Part of a small language model's weights.
Size: 13 layers, width 448, 7 heads of 64, MLP 1792 squared ReLU, vocabulary 10765, 60M parameters.
Architecture: rotary positions, untied embeddings, normalized queries and keys, local attention windows, exclusive self-attention, value embeddings.
Training: a variant of Muon for these matrices, 290M tokens, 4421 steps.
Each number is 128 + 32 x the weight over its row's rms, rounded and kept within 0 to 255. Layers, rows and columns count from 0. Numbers have three digits each. The size before them is the row's rms in percent of the matrix's.

# layer 6 MLP down (transposed), 1792x448, rms 0.0972, rows 884-896, columns 0-111
103:115164138080111122121083139126148139089170167119154103110075138106080196217143121143104132181157137130138111166165093125096092082141174134133168124157141160201127150136097171167149120099135142203127132123132173166155099118185132088089136085180064144135114132160127150133186032039091137144137113134194116113133135155072161128145076099113
100:151219128166100093199124153143123158161098153132147171148166141079091125117091159161188106173104110129076132130119111093174098116086141157126128136134153131108166102150145119187145060111152187129049169092129144167140144109126157136071107128080118094107116177116109150118053106146158158166096162094126123088148096125165109155070107168161
106:171129093144148144186116196166145101145115115131127131121125089121122082132148144141099148138113158158070113137136102116115116098140119123129116165159157174180152143112172112143186131127118140135107098097120121107155188094096135132131054161124163097138144123118130112129130122115125124115084094119127153150201094131091046170108131073057
100:137128106106161153140119094160157176105118177096119140108122102127124089149097130104165131180107081155146164120124129075130076098157129160170096135073101082143123170127079104093092098198171068088103111088168143116132087165112168126085164162134137083142162123165121102109148086092122123157203134134103099140186145145068107097075090150159
101:147118144125135208191183124139163088178137108119097108141153095140109091082162132092155145087132112178154150151129084116086177185106143061183060158141117119143186184107133146102169200117093165125122124168113128131084075125154122089090161088119158155108140130054154099146125120154117162115136141103106117113124158101134102049113129185123
100:077070180137191123159157131103157129100114212097106129066193148117148147126132141097158073099201169151166153085155103155170093133107096117138086128121132126119146081102177100100093072177144066100139130155098113119090131123073147133145050110087154123145144194158117145159152152121146157151124137111117158121202109148082101123110153160064
087:134080123165166093144120114088067188139171159086093113119107143097140134147169144129103145153135183125111142100102119126151169125117194170152133187164091082166180174163152132171099183153125153129089098193114081161208113135106129136123021161106132152172129175078137153139150135085093128195126110094027112104123116157111119126159067178159
102:125160172141167082161083098214065148122148120138132127114101110155100104148172114183147096087154144146121086145091094053120166145140128166126160155094107191160126131128116129125133123129135090148127117133141123101144123135119104145070151077111149105156131124195118072109154102133101150143160140133101198177115078152184083097121130156103
099:201121101089164167072190146128079085127176045154151126129116124128124114188131160092164183146094147069148139115153128182187140146106121148130114137134152110120062165139135198149096144116119088139106097119109113110121107164105085107184189108116146145108117108157210152136073026161110183136156097121138108099088084096212128145150151151099
098:092127110122055167083120121092089187129168086117069131095098142115095126149150125099206043117163136144122116068155170127104148111112105099126147105091114132133173129092193118122141091087128101160088098112079156160130175093113158160110140095140155173119152090071073103093131113087119213095133110134166115097131058094103119135117105138163
100:154138112103122153136144128090143202124103139137129109056093084101139130117096146092162139085170131125116137153100176128141152179090118106149178120148074189182196152148094158105053176155092103093119106114145081135122091117133181105175154157176112121133120099161127127116088168089132117070172093134104170142128163091159119131073081166118
100:108147184155092097155120165117120092193121116062130204159152141092113102129129110100127129178129166054101122102112177125159147116129067098094126105138116148099134123127163192098135051128180093161133059146172109128130167177120134132118180133126189153143197070172141134151124124095127152162113130135083153136131106106231066121191118149132
099:109127092131125093122121055130113138082140080179039165137111149114084166093122144226176131084109130110162145131131071122105162138124086109110154161119172109127186117133108070108103115096162165198076152150134146122138110157175114151145084128116069117129126132108149142128108058121142193113065124148133141156123124088088136104120125111103
# layer 6 MLP up, 1792x448, rms 0.101, rows 885-896, columns 0-111
110:146142174178165159089106135102079098190174162126101138179132069109161117144110161160215160169146043104165171093106063107140100153142114142043202108135094149125124153138037106156127105150142172144121149158157138138120101149087099116117123160099140181136093181126162131091148091197159135114112142126127089132119081069155137127143153132086
108:163179126191141156184148142143104156091162183074135139240142121186093103109099145077103222189118152096076169107107216068128131151147159151149080146141130151081139114078134147164191117111079151141103167156176117095104148088119133127133074124150135127207143130099089132103048170146106165090121160136141143105153137123099110106165115145108
102:121128055096107147138153125117107151080139102127139151152136074082083077147079079182167126150098105168136145048143108136196144133080141171144103143095146079087151168183185120087089139102083173153129085078154124141138119164165149081066171110119142099173101097137126033125137177123112138140142140125126114117171113094151146127122112137097
092:128109177090166215144112114070118095099219083154110185138169081122163116192112112160193140134172124149120112133140137148187157115122120128169151087158165164149131129118137139122145113146078072096139172132176138116111043097154109092171102090124175099101113127115121143150086088114148083101114128115095080132163165134120049112181125150165
097:165126133090118126100217114105097141120110177119148160155103157089097135069143123106143142126174168120156171063200150189120067093131116117111085116156118155169098121123119116105154111115122158158145131165141130130140133092124184084100071074093184075194097115094161171140145102100131089186108145200095119101140148167105097140142179128140
104:087075119117122144122136145137122166091146152131175150146140146131090066174100068140139088118089157126122104104082078174089114090131102141150107132166176122116140104108111093100096116135166112177152064101198091140096145175104165102127129073149153153140148103163135131032126100059121120150149110179146088158125103118150152087128122115095
101:187144144130121140151136196153151119108111150169126095068133155106167092112158090102103207157145172129156124115140106076184129153149113101092120152158114187166207124123116155091170088158081132099200146094147158141161143146125122093115130067161111065173129145176078035096144097225055116139137114184145197109095087145131137134127096119105
100:143130154130097096095093135109162146136155118103130174141125146158149136095138095149168140163146134204080180124112131072093067070150094110130167160102157095133134108120134131118174106121148083089155147068180100140188162124082050074076122120160052172130111159111119127136124117087121124091128114179165084146126168197099173095095113135095
097:081126112108147160146179112128147163155139136116118121176095095128133158112136094134184060097150144123103129158099144130106187156080151082167158139105078194070107069127116185142155199075069141153085164104133110116110130120065153150107158098116167149134097104145146130144162130145153145121173108068145109130122061117111132145095132130153
095:112156171105160116092147146139149128206125168087125125127134145165133186114124064129135139078157111135093087094192109099142141176114135099132144107115130126164147137121186143107162075191182041146097206147115073090166063192093126146123184129086146153073162183100106155085105113115145129102138125157139105184066103101115070100113129118091
092:106167203136142154120128129167147102165124110106129098175126170108196148134111097173101175111123149102123153095103115130151170102184107150123138161145103157192132152122154138099176155116112130138118053143145096085183114139133135145109187164150208114123149146103136108161149097098121140177115172150129083106087158076143122135164083143103
103:154137064086098204127072100125139133097168126085147093194107125118144106090085116150110122136180080106124177077138129136149115158157107103137160163155142135089150086070130123117199125101101124204112130199138107111133159136196128093154143168106114100107188108116132109119117078109162148139141154079108086137143119164183127074061087136096